config = dict(
    num_hidden_layers=19,
    hidden_size=224,
    num_attention_heads=7,
    num_key_value_heads=7,
    head_dim=64,
    intermediate_size=896,
    vocab_size=2142,
    hidden_act='silu',
    norm='layernorm',
    norm_place='pre',
    norm_eps=1e-05,
    positions='rope',
    rope_theta=10000.0,
    rope_fraction=0.75,
    qk_norm=False,
    attn_scale=0.125,
    bias='all',
    tie_word_embeddings=True,
    parallel_block=True,
    init='normal',
    init_std_qkv=0.0263,
    init_std_o=0.0,
    init_std_up=0.0263,
    init_std_down=0.0,
    optimizer='muon_variant',
    learning_rate=0.00196,
    lr_mult_qkv=0.7,
    lr_mult_o=1.5,
    lr_mult_up=1.26,
    lr_mult_down=1.5,
    beta1=0.93,
    lr_head=0.00861,
    max_grad_norm=1.0,
    warmup_steps=200,
    schedule='wsd',
    decay_fraction=0.858,
    decay_shape='linear',
    final_lr_fraction=0.0,
    batch_tokens=[65536, 131072, 196608],
    max_seq_len=128,
    doc_mask=True,
    z_loss=0.0001,
    train_tokens=771800000,
    max_steps=6621,
    dataset='wikipedia_en',
)
Each number is 128 + 32 x the weight over its row's rms, rounded and kept within 0 to 255. Layers, rows and columns count from 0. Numbers have three digits each. The size before them is the row's rms in percent of the matrix's.

# layer 2 MLP up, 896x224, rms 0.104, rows 27-148, columns 112-167
097:106086165129154219163135119165141104102106112146165125151107113120119060088086153133125141170188088164116142124105160142112159106164148167126098057094119121122062164108
101:132087141137126155116169107166202160097083109147116131107097090141161136157148199127153125124110154155101119109083136152131091148160108130136046136133132095169151173141
092:176090122118153142101167111167125163098068147082127081167130091128101129107115210128094112140114153050168128122125135159061127126094129161191095129155129076072128090154
096:131110118119102137198150116091185105133154105139110181109151106144110158116176089117139154137126134104142155129111147111096092099123040157129098122163153095104100098174
098:134091133121149105076109136163123160142144117150157207115107060130168131121178134144127139149127107140150068102191121149123218150106185156117049180135144172079077133162
107:138118169144105138158188065178059064110153193134072089168084140093100108197162065156120117123173079124099071071160117166128103108104119172123109106158153153143089138114
100:088165096111161152117117172139081099068152134133127148096131114117109119210114123172125124118158171085147069178137150131190153111135151170110187146157096154081165159129
103:120138163174146150145175122172111068108154123094131118167172133105174193137053117115134175133165102187169117153158070163116064062136174116147153125169124075108159155090
098:148101117143150058123145141153107163099161093232213157129121104127167100122127108126163132166155090098126127117162130136135125171130140143139111146134110060082105185094
100:147102094159162081097075137075179145151104089181093186150157090118134115166133103139149123085094149161114059182098085109118113110113194109105133147185099161174165108155
098:178142110120233120136093155152133124137188170157170130122102116058135112166125128126101086111149099092143096166148168124130130098124146149104123129145110114165102135090
100:159230209116188112085141127109130143162110130144105151162133142114135115159065196113163156127177148095100136094129145094134155124115066167066157132215124094150081123070
096:097069158149099100097177112080171160076133110125151156125034098170097111148075154097158190052145105145089182151135144122141151124143129101118139127150143147095121144116
097:150105132128188152166115136119113154096074114116080189103130215153095100106126115156068122109107132206164135095191120160197073089171161112093159099135148072134172142145
097:145115135139125101166158161139127132101129164138129101097101110053105163121148094138164163108109110151099158105154137107097157086168122169131153125134099193104119083106
103:122153104102121123138098079093156160143123104142053089086152122124105112131088186154078085126129174110174174151158184125173134122087142157167142166103106149135139099217
099:136117086095113117151128099127083117143187158114127065215140166096181062111170114134111158159098139159095127123161084170115141087163118111080171105150145129154111129114
099:110151111127181109133160065088182113094109098158094152143171107139132101128128084154164142144074126148128085093127141107148136125110092178104149130123053137099175133077
107:177139163133135155147089135134168135144100106159157051081134139122113132100119107124089121111110122197117172105051117171130105166061162129121155137164089131091089152141
102:166158174128197117113179098172109120076101153141136076170108094083107118128111222157145142138093119130111191081130074155159070108077135143125121157085129077112125106081
100:139117090165081102143119052149136128199107080120104119124125172133139136180121090199069129148117159090082116128156160211082146129115152084118122131101134086188072129109
101:144131184184215118152165169107090147184142081167156094128109069158135119112080138174131100123151102104169122189101093159176077161156145156201155120167126119158141115153
109:107107113079103104113130170130181140147135133155093127055170110127152117085130132082090160105107137173128141186065084181159183107128171115142163150128082163149169200145
103:185081107185111121099120134192148117100162147135097141129132154166143152133139151191084099192134107142112094137081158173098100139170144115191100088143153139160136041134
095:163101152071168125113160165096147020161129079121114166141170194097171084157111111159136158141103131154103135135087149112134110131179078154145092083141143086123127130115
101:107108182180164169097204103145121142154216080115155161183140151155133118119089123126100125172119073116112106187093116123173088132124117114140113144119121156142158129222
107:055103165180095071156118157073154159099163132116105167168105154134154103095061097150162160129132116086124151099096165118151154123144150149138071144115160139102145107157
097:126113124136148095140114128130092140133094155101132149160180139143159141151118142141213167113128140090088152087184155138123165058094132126164084167073082143171117133103
098:132113086202109147083114107199109073145133122138095093126136134100121131143117085141144113096137169105181095109140156120068155146088216094143128169092123130173159147237
100:118121124123124168101126094121120133185108211099162118136185130057118144073097086063174094121117087153103053141112089113035143114151087154141075115128126171106144118116
101:118127128082163141128119153181150129084102130145085057108133127082110111181073092105091090114131172155164110117065131165185158103142081117203166145141175103184107150102
092:098067064172168095089157120114085168115133184130081134115154187107173120129123090148192161145128186151111149119096196121151115149150133078089125135107097087119146073235
093:066092131097048088198075123123123135090150172129026133122102204098151131146132116076078135166077117096107135152120088163117126161138089197138109153154150130093118120134
102:160171166097110130092169153095160140097153111166086126149128066131193105139094115133144135134121126136065127142090176113153123149128178158140151152129090115134138124141
097:155110132191158141107127084127138138144115122131227130160132128086160155150073085079157100115142108102180122154127124127086150112123093148129094175141102147183114182102
098:103119146177137142142057099081121141072084174104164137113077115138079138112162195168154062066141132083152127131131167105119176159147090179151169156146151115086152135126
086:151147122042199078183094100144125150115108094146151140159118117153131104126151110131090143114082105107143095124070138136135174106099171179147136204124111144099136155148
103:113079111160137127142157140152122132091061117096138136144148100135064146081114182145150120129085121133077113175103150140099143079109121150155096063115124095139138192098
098:114143129074089186101192095096052083150159131152120132117152155128084121139151125148131143054187119130086152181130169164172076096194095179146091124175099150146140209128
099:134097105151154191122154145115073099102225143119152110136188140155150176086169143147157131149106105100098098168071208113073120202157119190180159196174117127094135106125
096:113111119136113105190097092126072148159140151170169137178104136143118144101080170126087108186121176092128059135145044098188116044129166093158130078129124137147084141088
107:099103139139167152136108143157111123094155130159150140112116102180069081104093087133114134119124166165180116111121129168137101141144150096098110104155091151155130141114
098:103112138160116106091117115154095085117052124122155185162152183153195077160106040141111120170149172078135166110142186080122110143137101093142053135114131105121106163082
096:157106116115127075145193116186081121129121119140141108118041112115090141050128115161147095122141157140168115140158157171156160084127146182136137102111063180053162142143
094:083099194173141103217160085127068145102156171122111103156192093169092069116143098081147091161105114117113160070090085133149090131093138161153131128118134113145132150110
100:103124137187143093162151075194168169123092104150108138131060120133125113080080067104121201119104100175093122113093204123147148109114065131134103161119174135148150143104
100:103077124124123173103166113149185116117089137076084091124151123134168173138119182157116118171070134110105120128118125164086125161149102150153210095097134165135142098159
096:129137117155155104136097098093111153124082113056079120131120134108129150123044201122170083177157125133101122118125124130089104085119091101095170167166132158140106112136
100:118102150154181113109128094128115182117106088078124067152112147133077140120137139103106119057123075123178148100173123086110137136107127105105188150174120158123127098129
103:142135121119132119148149140115199162136162128072136166145162144144113070110125090097131105134121108118161058154164140156081166101102146134123078162110122145094115151105
102:138129105126107169114149102131086165136134229129124066137113135114125093115124128151139101099128132186127131132165166084110078150120063094177084050116136128220120190154
102:129109169097167079111139114078116154134139144102137140186073125182167122169091114150172104057166130129154094162130132086181064128137143119073124105201156182107190099103
106:204119099087138128126053147132120177126111212119076100158205173091122141147116159123162091172113131136131124108157172133099048094135123137198137150098125186126106140154
096:141139112112104103106128111162116136144116149096107148134168131170088153140129142132132091127136151127181063098151117148131106145040122166094130118144116120181135083134
101:163149098153197150132177178129107164095156205090139064086118113127115173070111109153115193128135110151132034153149150092089153152143128135142140117147120125129103119132
106:149139107191030150112154153128126105152114135123082098158098112095118110219131101127111111185159130160137132113116097119090139126123128114170151203112176137121114167114
104:174085086136097114170154097173063149138143156149139151052176116128159141104068174153143131162141123152081108095125190062050169143107121131100132088112167127154143145128
099:154130184091144148160169060125129175122118144098108127122129084129129151195115098167112151088121107212111119181050104054110103127135165106115172175141107128136112167085
098:135074130132130140149108109113119087118155093123106139092145134144118138126074129151201110076111114160108142089086106133099071177160153119146164069124169124175165104138
102:099112201102119148123173166203074127055109142122107130076143153084175148127038136151051172117155126123123109144143132165094133178159168116152073131166138148094101169119
103:130073143161127128152131105113122153137149187089153132124097190086144109147120148099057170178104189093166114105125123082151141121098114142082101113169093095136222154143
099:046162172090097131089153124151220090139143126137152074133142137130110136151147080122142071119121103145128109161164096131149112103141124207117121145149117190086165114132
096:048134130153111095128088094076125109182140187128116099075152113141135103142128121114152080143084160080176060201129114081075164173087140124140079129137172141177150165115
109:093126185104108120149150111159133097145173095062110134118090136127129115119149107142078177123097102077094081129128155149162129059180105101082119161131161109155105121123
096:100123131148160181179190148134095113135128086105141195121058169133141124127182135169142110167104076192201098160121109088098142137149167128135182136175170148137114113133
104:075155147067132162158112139139208149107138159136147140189110147128141140158173087157092159155104166199160125154183143100156092113116200084122210102148109141134069097146
099:172126133138106103188131113096147198138124153142092134203137123161078122156117174134092054121210076135163126161093168097132135121182129133123087135147136127110156128128
103:139141082138136174112060122103085133102208181191136096137027122137111141173154125153062115114073116109115088098074122092090156063109143139156146106143179137188026119077
103:118133099157138122092074168105068065140134145176131157153119114177120198102043176076125098129082180131140046100177094105205123151134146132137110137174147111111144089141
097:116131129183176137151127132149093145123149114114089095134119103151157115147150124130151115111146154141134133131156159189162137130130100150121104152110152133117171138169
094:112189150108192131166131124127044165113166117149084188136111094078085151138080130119161098124105100125088148069118127145130125166097118081138114104131126156139096128123
095:128137084164175103122152102145147106078134117105129131135088148141142136140185085146099154166102133101049102162097166066070102140121142076134123111166183152160128127101
100:171093106079140134129137122128148164072137110076100113176174087168117132124114110152124159094105206152137111092190091103187197132205106132157148135110112160069107151152
099:163159110135128142108125072180114117137117156062138064046092136152149074132176149122137111155114083130168084115155155105188162080102109130155125115185095107119175142198
107:138116143138132146113110135032107100115133157070159113100100162111164119097162128146124099153150120129110141160137143086158108172191159125120116061158103093132168146199
104:188134123137146133122118065113141105110118109142133143133105162127201167129147154179102063153154166097138172135120123163078115120035131143139110110163110146058144124129
099:145131081117138154180169168174162163148119092127150034126133141080137182133109076121122141122076119122186146102102106080100073131123150102084155129116115106156066112182
097:112149184089071102124141151118117066118142119130065136133160097153110114132075153124177058151152101096108072141154139176141165127173172094115171174113086134109127126145
098:162139084118103128144130134135152139115143103154111089140108090071156210131072132199154095163137169174128134161157092080130110163161078092131148105113108166170103057142
103:071158169129113192191156136136143130141126140116121080126108164158097071133128145123137099122107135157125126109162118116187126138142099102194179111106204138119173124132
099:148166105141131169177126133145121099107073186164115108113098137141063094135162116141141140096112138086178167114104115107099166152131112105188055089142126118114175082091
103:122080180142093073158127125144123119033107081155150103107127154120119143093124135137094183084112111076114108130117153163102144130142139139117174139178145138150137144142
102:133150099127157183106177124139138160086119123106113099143098121074146079170132096162132084105144142176092148117140145123186158081164109141121066161129121113145073200143
105:109096116124106152120145127107134111122067118130143142149143081178099108138229154115122173113095150139176158151223131102131070086190092118100170084125109090179135141110
101:150110124113138165094143137092143175173126088151118135118135099143091110103136143154159126176122158153094121093146132115094063141135143136164069100122107139108122088073
100:129135142095133160156094112204168143168175117133116124096163143168131093103151129112104117118130128127155101141132105096098097152057062096170080129099090139195125113150
102:125131104126111057140149158129130154150150181142121144108089130169098070046086143159111125104126179152098123091113130156113190092152084041145094104143145168093133155174
100:118172111126144148082109115123085217118186162169108113162085125112177148153130163229151135102162147167093096151049156129136080168082123163150173072173103139076164126163
102:125126122141124107146186127151158135156101180184190085138130103116089103117151170152144181120203192136094144102128113145143098119109167156123111128118140132142094158160
097:091084100103129189148208116126142151144145123135137119135141121210060161085066150149069188084142143151167097157105157148099114115104100134136129111169111141143110078090
103:058004103168130112108130144094121137107145136098128161219098157145130172062129155147182199150095152136094158117154150132085083133069101153142143092119138195181119154136
101:121140138081164113163072082109144163173165174168110116142161177117085149152144097110143130087148112143087140109147139042087179142133170149100115123145198145124160168165
100:127107139105173161109097109125118132131146056126147120115136143126101100181063112112101163122171175108097145091106102065147156155182115117112145148149189060145139082095
100:076136071142124107130114123163097167134192112127174172120151172152096123108167142129122077144117151134134168107062162148108159159081121146147176079129184134152104098095
110:125050130060097095124143084124147154109132139144110145134087139104156055151146106104110083146149125112117153158082158140152145059143151127129157146087165130142084102106
097:143126118178164071118186164093165115102148130185114186175170111097125149161142165171120124157113160062136107100123062140128117095150138111129202081111120144130128170186
102:125158154115152110160080061145156118154153145065146124110128169067155109089058163114136214144142102063150156138128072106123133211129136122098134145154113130145180078162
103:114083100212085170129143119081089078129078172068162123124144158148103086140135134157073080130069127153185171137164118107127076099195136120177154100114144162121187156115
104:132126110173094067139158133073116142149146077108135161140104131162144113145108163128153131190095107175104081092086132057097157188180087148163108120149153134157130085095
100:145146203155108145148141177123101093170141192150133125161087128089109098133158141063113091074104162152128153124110128132147194153137138109131118145146115171160074171145
102:073150141198143214117108179139092112116088142099134113142078106151179088154086064145103142125141131154122156128136168131106171122115107112107127114122128151178132149086
099:160150089132110185097162108086112142160139093112123159203169168147137049135085161145135175111148112094177145118159086151092174108130144119153178175136148177132181120085
101:103161204113141148135185095105099147190119167093152147124158094122137091170179099156150124099110121120125139169168172105129087137176117155146089100133132141053136121115
101:089110179115102130100154096108134117079090083067159158104147195145138119094152125100152156133106125114105122168091120139133132161133097141156067122174056131116123098149
095:081125089198192176130118138136156110145155142061109152132122160180119163123126142108097158131168132070119184092150083084146091064110150176135138082106172124147113121098
090:126089102136144155148113118148066152156113174118136114170123139101112071087145160139153155133123144184123177141153136058172173176162148105085120148133143096086109140183
099:055163102167136135108131136171100136112112111189099090123130151157091084146134155180117087125127171115154116129150076146108163144090089096135091132184124097190088068146
107:142083080113155123152148193142104136076146097143124130087074125079143187138050143117142083091124130154147099088146112134176159151139080157108157123109114128188110145185
106:195111105072115115152077096091114146163142134110132131126185129121136077128125143145167144140115125104156184169138148110117120074085135146112139084127099122132137098137
097:118154095146106144177108181093176158144174138181167184118184201083184106182105119170083107118129195125151144118082092135166148096126114112174213123141087143093208126124
096:125176089138199132192209125128111099143104133143131193154171145120119157159113162139124098134152129090123153127146126107090151123131091172140092128143145105041123088156
097:098143150116093113105091117101150200081120103132112117171158198101163192123117103099159130177128172081146118136116152169181131149110115176187182035169131140197110078138
101:172114130150083125064146082124171248109082088076107127149117107192133107160097154146165132149122163142152164145120098173130126091161099198122163110196128125200178133201
101:144078126158129168095132088158103129115167114086121102114180135161082095176137102131165116110141147107159121152112186122066127109122126120163101126098127085097143133138
099:174093114133109166103144190103105163163151103156083160090089077102128069118140162110113156075123141145178108206187113124140147068125114138059163203157142156125136128135
100:120155114108172145130159135079213139098096105131171119159119152164111080131128166116184120114132106150145115087150144149142125106048142108129079184153099108123129103203
097:137139092130102182123140157145143089126143208103143088110114184159097172165130095139113115137133177149113113144142102181171095095093153093145149136122146159108107126140
104:177181150055156137159116096129137153090109128053120102194139074128122057170155092152110086173113119103181115128152134104135177090176148111146164161144128150212098099097
103:178123120094134136085109158114154164172136142111158204184109177156088162094091130123138156112106192116122129105155121147151100105148118152172124149106114094102157081162
103:127169147182199091147130195112118116091099150080103152153101151105139097156096120117161133154109113131149202147204138100145116091110164115134101121188110100123126183090
097:081078097142121085148125128161140086127092132117124127127105131151081057162097051126137152153172153122182083129121158117119148078190105149114127081152197190137068138192
103:100139165207121134170172094182106114078073052145118147176108126125049130129181087147084142174154081112139149041109154101146137080153166143151139118116143158136095112116
# layer 2 MLP down (transposed), 896x224, rms 0.12, rows 27-148, columns 112-167
109:056105153078147095133193139206119129104099116080089131078084126056104089163149131146029156221159130150117117116144181135147126108111161154179128164164152147060196120065
102:143151119152085170147140086120149091146161145120135144085171135140125144143099072145115081141177121151147127140086161148085184133111146128116153119142119138149066125106
128:127155145144182121135112087146117142091088070168133147097100103113159197177048124185119174107083168089153083105132110160141158160173147158175102138175126181139095130128
089:138176080131167133105046146163160101140140100145161136102068132123137156137156086133131130072081117196113175091119150067114143068200138102134143105141122172118134204185
102:094111191088166099170096086112133114101137164160140063170070137107118141105119132102143147102098114155152129107119150115099140137109162108154102093050172085138102095136
110:190086152098139088101175119136140094146177142142101153103153096119164174148136145187186148101149107089066131100111148080165184080083149068136132094144116190126130125116
104:108159068184082155106095105159168149115115156121082146128119127125109184104081168129186076091147094161145129096108160186099123114101143110158079084114170101140095139131
103:140138136193113156150116143138109153125168113112094134093116130114085154096096106055151148132095157086103075144087112121116143138185103115128170091158054147133147064071
097:119041173180138097092026131086115111108087170059080176155152123175118127109131196113084148096157139151124081132081166126094088110125072094144176121148132137109150076102
104:062127102056090149122091128090173054117148141115076131142090149121109135079096187148177077102131127091172153121153172196120158145125108096062177149099168157125154113155
094:160157217103179155140132050115064150167121118192151090094090075170093148097071172174166166142101152103134178076122095139123133102116101158103152128175120110164119111123
103:145153073096150128149075138115113126074156175090197078100177115090168168091127109110144150116057126125145141211106122124138142102163159085151113080058155178183114135145
105:169120129115131123111100139104125089156148082120180143122121121092099142142112118152125153108152101184177185148117117129155159130167165198119134075115124135100123179086
099:134099184157104138112098109160109159132146198110120156084165171141094121071136078112184098126122100126094145094100121103074123109132211132146088160159061088171145152118
088:163078064157067151079105115130132185121153065126173150131204136129134081098121168126105134157140085138129078136126117141130081132119138119105104092080069112163168141138
101:128180096154155106121089126144138153135101143101153119152071142137109218141083096121071145167148139189174185160192119130113105112077167141051145018081099076147170102104
094:128051145156120105137092095121110111149161200106137158197123121129130109125169118189118101103136115139127112103138075165117168139117159121128190160146129150163110142162
098:068062124116100099191157146186102159133085111147159128127137141146091160145169119092179123128106158156079177151103137167117128155142153173095123107106144111161125119119
103:134188119130102131130156144173119158145108119126120142145100078076098092122199118124102180132147179030096076080165114145117123133156174122165107113120130159130159110162
102:131098136172122165111148080116121076148172042096127129080155118127168161134167113130110096104081163153131074154191143126148144156141147084118141115089146163127192113111
104:143149144142095118075115154168092148083167104108126097133097133151177081127155149164182180120091133056160122120156116183156217145073094109113145120103129095137153150123
099:076172136148164127100103165140126163149162118132077140104066099143125118160100110145154172171164160057138147143106094137137085155074153156147190125126075093132149144089
105:177053104112158117160099120174150146095111087116144158132116149148114123170137196164106099126077089156133174110080103153129108127115169106155093074134172128109172132141
096:150149184106142112157156133105093126143205113105095108086133196167208090119135110087133156161122128149153133110166081058077115121081222182088106129132102185086140120124
096:138107093102042119113177157136091106122102171142162123166132126138098092156170141113172093138174167141109201117074091145133070126067206172127089145156095103117097109085
106:120152177069125107118078144123156153131068084144121117117147162122082115148092131143188183141181110101142147066144135113127131110105108164160121083089051129158106131157
105:102119162129084070112153106081100163127151135140128163138184111123121101114122128179107148147158086140127170097118153167154155100119075069145130145121037128150165136096
095:105078065095125169131138098089151149117186165146128083112106102129157144099116148060076151128125113149098133101115132094165070104139078119155122109146136118120201126147
096:173113111128128103092142078168128111127115118126155117117136107085087109151155075157084110135114155148108130134164164184129159133110123121082068123110123117159129138166
096:156217106187097143158125164155160137093123128167109094170076142192139164177181112111174137125169126118141134103119119144183095126079067099121169178112124077187094121185
105:129152107141144093139155135156075153117178100105117130178120158196116145142185178156111120109079143107180094088076167126136196162069170117173091139147090081092111148075
091:067088079123103161089080113133086101178074199168166092158120129112112123133101137055092113159149094115182138133115157177165146068170166090180156081178142077161152117100
138:176099171106118124151149106135109134113182132114121192128104142125132120176108102110082150123091135087113127085146139135066078136103123191140070156165093185143142101124
101:164096158121212125163100140127111165116088095190115152128144108092089138192142153089082091123171071087107127094086117183166178097094108129159130127148098164120049156084
101:161109159152094140137126122125077161173109032147099102086054141191110129127118164165134171159071168125104106068124121135134073151166142102120089076179170114141169107068
100:096136149163178162113091131099088088107118197165225091095164096129118159135142091130130126108169183128108185120170135128117124114130115134135178132106140097120192160103
093:125120137145070168089129109136128085151114108123145089083138112153093130116101145089121136171149127151173132147175128105169144114147111083106128095152111115129134098122
106:134120121135108135092136165122156133122093177131108171148111179181152136185066121173117129137137123116095053151176050132128149134137100180133133088145095130107127140155
094:170152134153121115069124117118050141144143108081129187085131123158125147091133093147150148150089161131154160126138126166134122117112108098155140090151149171115155050111
107:150136176161144133125111133121162135144129130133149096119102145123135156128078120153155080136090149162117196156142134145137142161104187102080129081121115119125163122130
090:093140138126160134095079163085136110175129141117088103167156108131149121106180112113088130137165153053086121126171175171159140134107123165126176118115056120137132139116
100:112066110146133076167152130122096175066164144117218115159087167156147116111114091151171107150108119144140129084087137130072103151191080097124157135101130105121181074136
095:124139119124106148144076158076154156197067140140135092135117122123123151101166090062093169105124154150092138119100131094104161137144080168134141101134129105135158112135
095:114125094134119086106095092123143149128113165183131142070136122127160147184121026150125152111184156097107118151139120085110160171036155104121133131154175130144122138114
095:150142104151130130085150117123105179135054084102167169163128086122146173103174180149142115115114099143108146170130166109145137094144129106134127195121132128128157122150
096:135157125162157129087123174107116121114165127062108108130145166106095171128070153187159116141152114114131124113112108188102127118120157106115137143125172069168103089139
091:100111149120112129133081104097153132059099145156134117154149116137166080085142144113097151075113156053167120121119112116167176120127113125116125139157121128157106177088
094:218099087105100133104144178100178096109142130148119170104084131195097133103129072117149084118105087111133173179142101165194154134126119068125179111125165092094150035157
105:116102098164100082162124142187115108112116150134123122141058140107119117133057113102132122083140138093120126176161154120092121148137114122110125107161100087097157096134
108:124106164125140112134190114148144187053110115052134100116100150118091143157121109137152127131161179139199122162058165166112149103066124105108073138140160139037101171117
105:146142145101116175135122117126117158159128142147131143136136097082102111184182121117113147071164090096127074114199142201138126182121079136166117115122123120197116113147
099:126140123110146114145098162117206100102162136152102159107136122133204088143116114156147135112117096101191097121126130124132154140101082087053189133153175174144127126150
108:127093176092142110110136121124139106186083192143115107131210185073170135091117150112128093191127151150073166101093139091164166105157128138131098099158121120133174176087
095:171129073114162109159163100164134090160105128152121123050122060124040117125116096142095109129126126145142128120103142112123118079152157127169077173080150136188113140123
112:132114123149164169134143143079104160083145144152142125118066075129129132085140162107110111164120143124132127145108126178140095134123122140143091120174107142117137146127
103:135186103165126167125095111164206096150131130166081193111153132130107104144160079153128138145194098040169123111164160133082118126130033124177159120116128156190097114141
097:065125154150131089134091104162118093118092190178099130133173100105124103094124110114108096113162112102123120098130100162176111133113125171101174125167175142135105084120
097:176111138166178074061074153168170156146145145163099108112084175168097095106153152113124165146117107138176126108122079125106150064127178116066087101165111095143163120127
102:155176119108080120112112118155126191134166076123145143113146110172106143111101106134132136091093173114102118107146081159125112087092192088122125116084136062141130139150
105:122158180108119122167155188131113101170128134163104122213122173170104121085180160105135176089114074094117096152067140093114055175159141130118146108104132144175117076157
108:125141109134130126113110157126137088140137184203162123133130085105135055130125113143176152122119138091080182099128130178152081160171118106164103111118093206082098152154
093:099127096140103151134070111143071099153091176111112154149164135109142108159138168129128092085170154131179099158145165134133109072111118093147123105137159111139087131132
097:121137094112162086143147166132111129126145102167153125093121109148111136102205200052128111178136139166140144127107083148174119073121194158106124089162155042165081198107
105:120073146133137091135160105090130148136115072048143116159113086095150107073162111144117151154095140125128140227133109093140134178105150146114079148078132105173150109068
103:149195088113104136143120137137133153091130161122084101126091204125117143165097150122097090143110149159164150128105137120147131059126112095091132135143119113108083136096
102:130191143144101119129107124195092078120138103156157131181144086088121142134115104172129122149115126159121193154161112138096144096134165154157077091120035156127112137072
098:169122103057077183166138155155154090113147143139166080090075129162088066110158150114095130132143161137114119129085149058139159126161147169126127102076153185101142143080
102:101179132183167123156117122202165128169136079114085169076093111106144119109121150178158115131097162142095147177103129146109185114161128135136169106115115142079167166128
095:110120105169132146132185158102095128118134146087093144092158116145155138163093142179125223133163081098118077128082112089110128109145085166083149122122153148118172085099
095:071142137143127121190085143158153119108125138156151063077167118116123091097147093099140146089191130122082123081147173166145093134156159109107127131125143132067122125076
090:135072170112078164058129159072117109202100099080163076106106095112172106142075102110107153093181104134161195126137144186165153074087100138116152153174160114152077150193
089:115124117122065138130175202151115102163139168123155119139202167123152104116133045086171097123098136188144117235135070096131164139156143185105164101098167063138187131138
098:144136166171112085119089160120099198125136141115133164114134105170164131132074162179085144160125159119199182065091175099070152109175154135139098148091067124117096147134
100:159186132160106162149174165041142128199098093113146101154132155111132112094204177161154149070139107184095133142057120066098098164095197160139142135092091098097170119089
111:114101062144180177101141083084143088113114075123184140148077163088102144113137165174081155164134055163174122099111103130143117134098157157171065122135121102176128130076
102:154122152150103176111115074119111156141158127090097173216111097158168146087086135120124160139136164136141097151127148144094140152166120097107145066117161136083132126142
098:094155132160113101120103088129140153138141092161104199125130132149150161132089107095120078145084147075165149118122149124157100094140038122191132130101164143113127086104
093:108134076158184067129118165077142161143071082131145177095139138126083108165120066095176152116096117125113128123160141208084116129016175113119138153139171069154102078120
100:065186080138123107136110180146142112086114080183111149146096139077091121168151163175045186103115103112143107089110146174118149065096098126134176135147116115123126151119
103:123109107098140129156129125158119149171175125141205106105158107154104160100169142103090096096159171115133171095155055130131139098173158088151128124079134122090145162107
097:133146109121116120164191157105111116155097169165114100143160150117160167127117166127158148053172087096094148148127113155096167153161153109116155078085129104103094121122
098:130149138087118169130118192107127107164125129132076126159107135042113114117139168144105075125108156172123158183169111119151138083154143091120185135069092160101073168123
107:131078175079087121135117121166118115151109103117133123161091153114082117178103041137163154099052097143134071123138126105093117165107113144116146144116129114114105133196
099:129112117142174165101118137130091099153082130129126174119136091115181108141108136095115093129199138138123117134219166080112137164112123131109135113114174086146128222150
099:115128141176187047095116214133141083117185116172099137101135141143089139152157138112108159129077164073130149172135191155077091089126167140151123160161161182159131150109
107:110103100095053171117080095115136106117085156131147169137139082153113124123119177115127174131155151176144120140055151144134168163113113187150127101073120161109098127104
097:107105100077107118078188100093126137144109095199149081117134122126129132090145099127137141107137163092105123137152130109087165161123108152114106116089145130133154167146
103:134160104113128096099144120077120135166136135174049147213114133086138058136098115116125138167104103106136100166121092144140169100130108127143112216093100146128079108180
104:165146119100138101158084177146095113103136124098060083184142148151122110135139109075086129153089147134133075094047156165138099145155175109166147130094103178117164112119
092:183060138125098152164140102097119145130177152131135141126140087141138169122117160126106162127129161181092095181140179134153108153096162086141150054105191090052145165142
103:114201146112122174139096155110045077081076167195105121082113128154089070130114194132089136141123139104132151105037092175131129046188176106155091124123113156149116137123
102:116152160151099110167156145111131183105118122085064144162163121156096154083138190152102211149128120206147084149126103077118095166185107082123157120161154125158071133136
100:078077131126094082118107119140129186052115090164057179159136155140102159134143127123145126074162204178160114130127102126150158136088152110101084160120131091149140134074
099:126099085208123131135130063055139179173073080141150124155144122101112086109118177084112155102122122149191080117080182137115171148105064066162122151163138136167089099129
107:173095136110124095142177162097084129147118177173140098129192123127163120155116099060105147108166135114163119101174122162116152222144078132192138114157100189129113111141
096:085103158075104158109083090163146120108129145124091098056121141123127102082130127131150161198104131129105110127102153171167120161025124102147089143103160078145144135107
097:125147080170094092179130126120137122136137091167133119143133139177101071162127081166179150167126132158112123166166166137143126104124120198142081082108123157131116121146
106:113186205102142110144143094146149100179125135082107051129098120088125156077138124094195139129111111047125150150142110108135115181108126120096154138144092117145087109155
103:124100143154126091134128160089183127114141177097122087148108096123116164146134190130083149085112173111090119114047100201141133161124091088164115098122127070124118145143
093:146079107079163082109115157139107194093145121122068139095105145089166178057187125139118151149110145107152177124100141128173153101115118194125087082100110095161126133111
103:177140175065135145112141167061137093122197107165119093093101124112178175090109210124122110125109136096119146112132119117152135110125091140202085131060124104134168182125
098:146122133154083138118107134140168131058226156152126135097195106175147131137138087133152092078131157146158123206058096084143110157075158108082137158130151170132134157156
093:145125117167153101109152087162114137129134131134168064161073098115113110116136110127143128166164141134153156064063074117147157147124148150131112119092121122116122094129
114:103102167126166127125077133116143134105150148093196151127099119096069122148075192123096133146088078119048135186146084113164079125166162140135142109162139130130121154150
111:160134128166180114137121097144181113101123136138179134147149168081161112198133211084136143220154090090127186167142122169147094097118126158105123129167125162108118160092
103:116087138078120138114140088116117102075106147156148130164189170080147138133162117100130165165093092169152131138192153112151148183127092155133106157155072084162104097104
099:106136122150125152053110160158123128132106170121094102098101145135185133142094127118153116140138142172154084163145152113162109130115161090104051147104120131162144103197
109:202136130142103178100100138079108086132134116146129131217104153110098104154141048145131087185195116109110157105095141127128205147113118110093137102108154106179137134087
111:135168099125081117090144068127149076085092205170110135138142069190175092057167122166144130121119102171172122098082102173105159149157124162129174126132140079099200179093
099:139124173126136069101112111122134152079078095112142153122139126145125161101109190120104114151134138066189157125136096156119106177148143139132122057109177118118083088134
095:121138074126106135092081144105156087068106087135120130217162094139121110091079122095116120145093130116094159101151137220112119188148103121107183164156131115209170105115
105:127167136157102148118055098191151116131121149118133106105110137111105147157132117114128146088115102074091143153030147129172061168135143152166125187184151180171104109197
108:164155213105126213165104112088153119133155135094118135131069143123130092145156182149162131076080137105185152176117116101155122153125129148130105103154161136104148110113
103:147113168151096132112147200108127153123099153166072133132121157177111156175095142096089103110126122115142104092158131123132139112135150062146103121087157117086100094174
103:157154126137216095161105094110106131161137159125144125117098162092085075115121047137161161120123131142064158130110154107141146143103150132121057072184137129105097097126
099:156118168148145137131081153115161170146102134111142152118116100132165130099124136127111137092125188085155185125141074162093087113108141177083075201124107124163097067152
094:058116124085116159134075155138079130111141132102108096103175171072132125119128144116084090131123056154134118102141146074141166136166047116178086152140130134113162130109
097:104090160158137177086126112073196064093168177134141143099068179091137143106137107143165118082146150166104054147086084120169123103119135083095117087108087140102097105137
097:147134154121103134145195129203124117100098133146163129145126095099132071149115123128144096126131154124093158134125120142147112120122133144169117150140162139146122099162
096:129107059069161094114153088140088104194072121114169153171140157143110141084087127076091128128122102102086125119182105153114142160178105090162162104125015143148095123106
104:097155058060134103114141169151078133181147106109104098148092089168090144161144130096206114132140131102119113152140083167095160123146143104110129156092145118096101117136
092:142088092125096147136131103063116126122127159083131131061141133120161148102139147144137144119150167115145069185181178157144167148113088096140149096137080080107113158126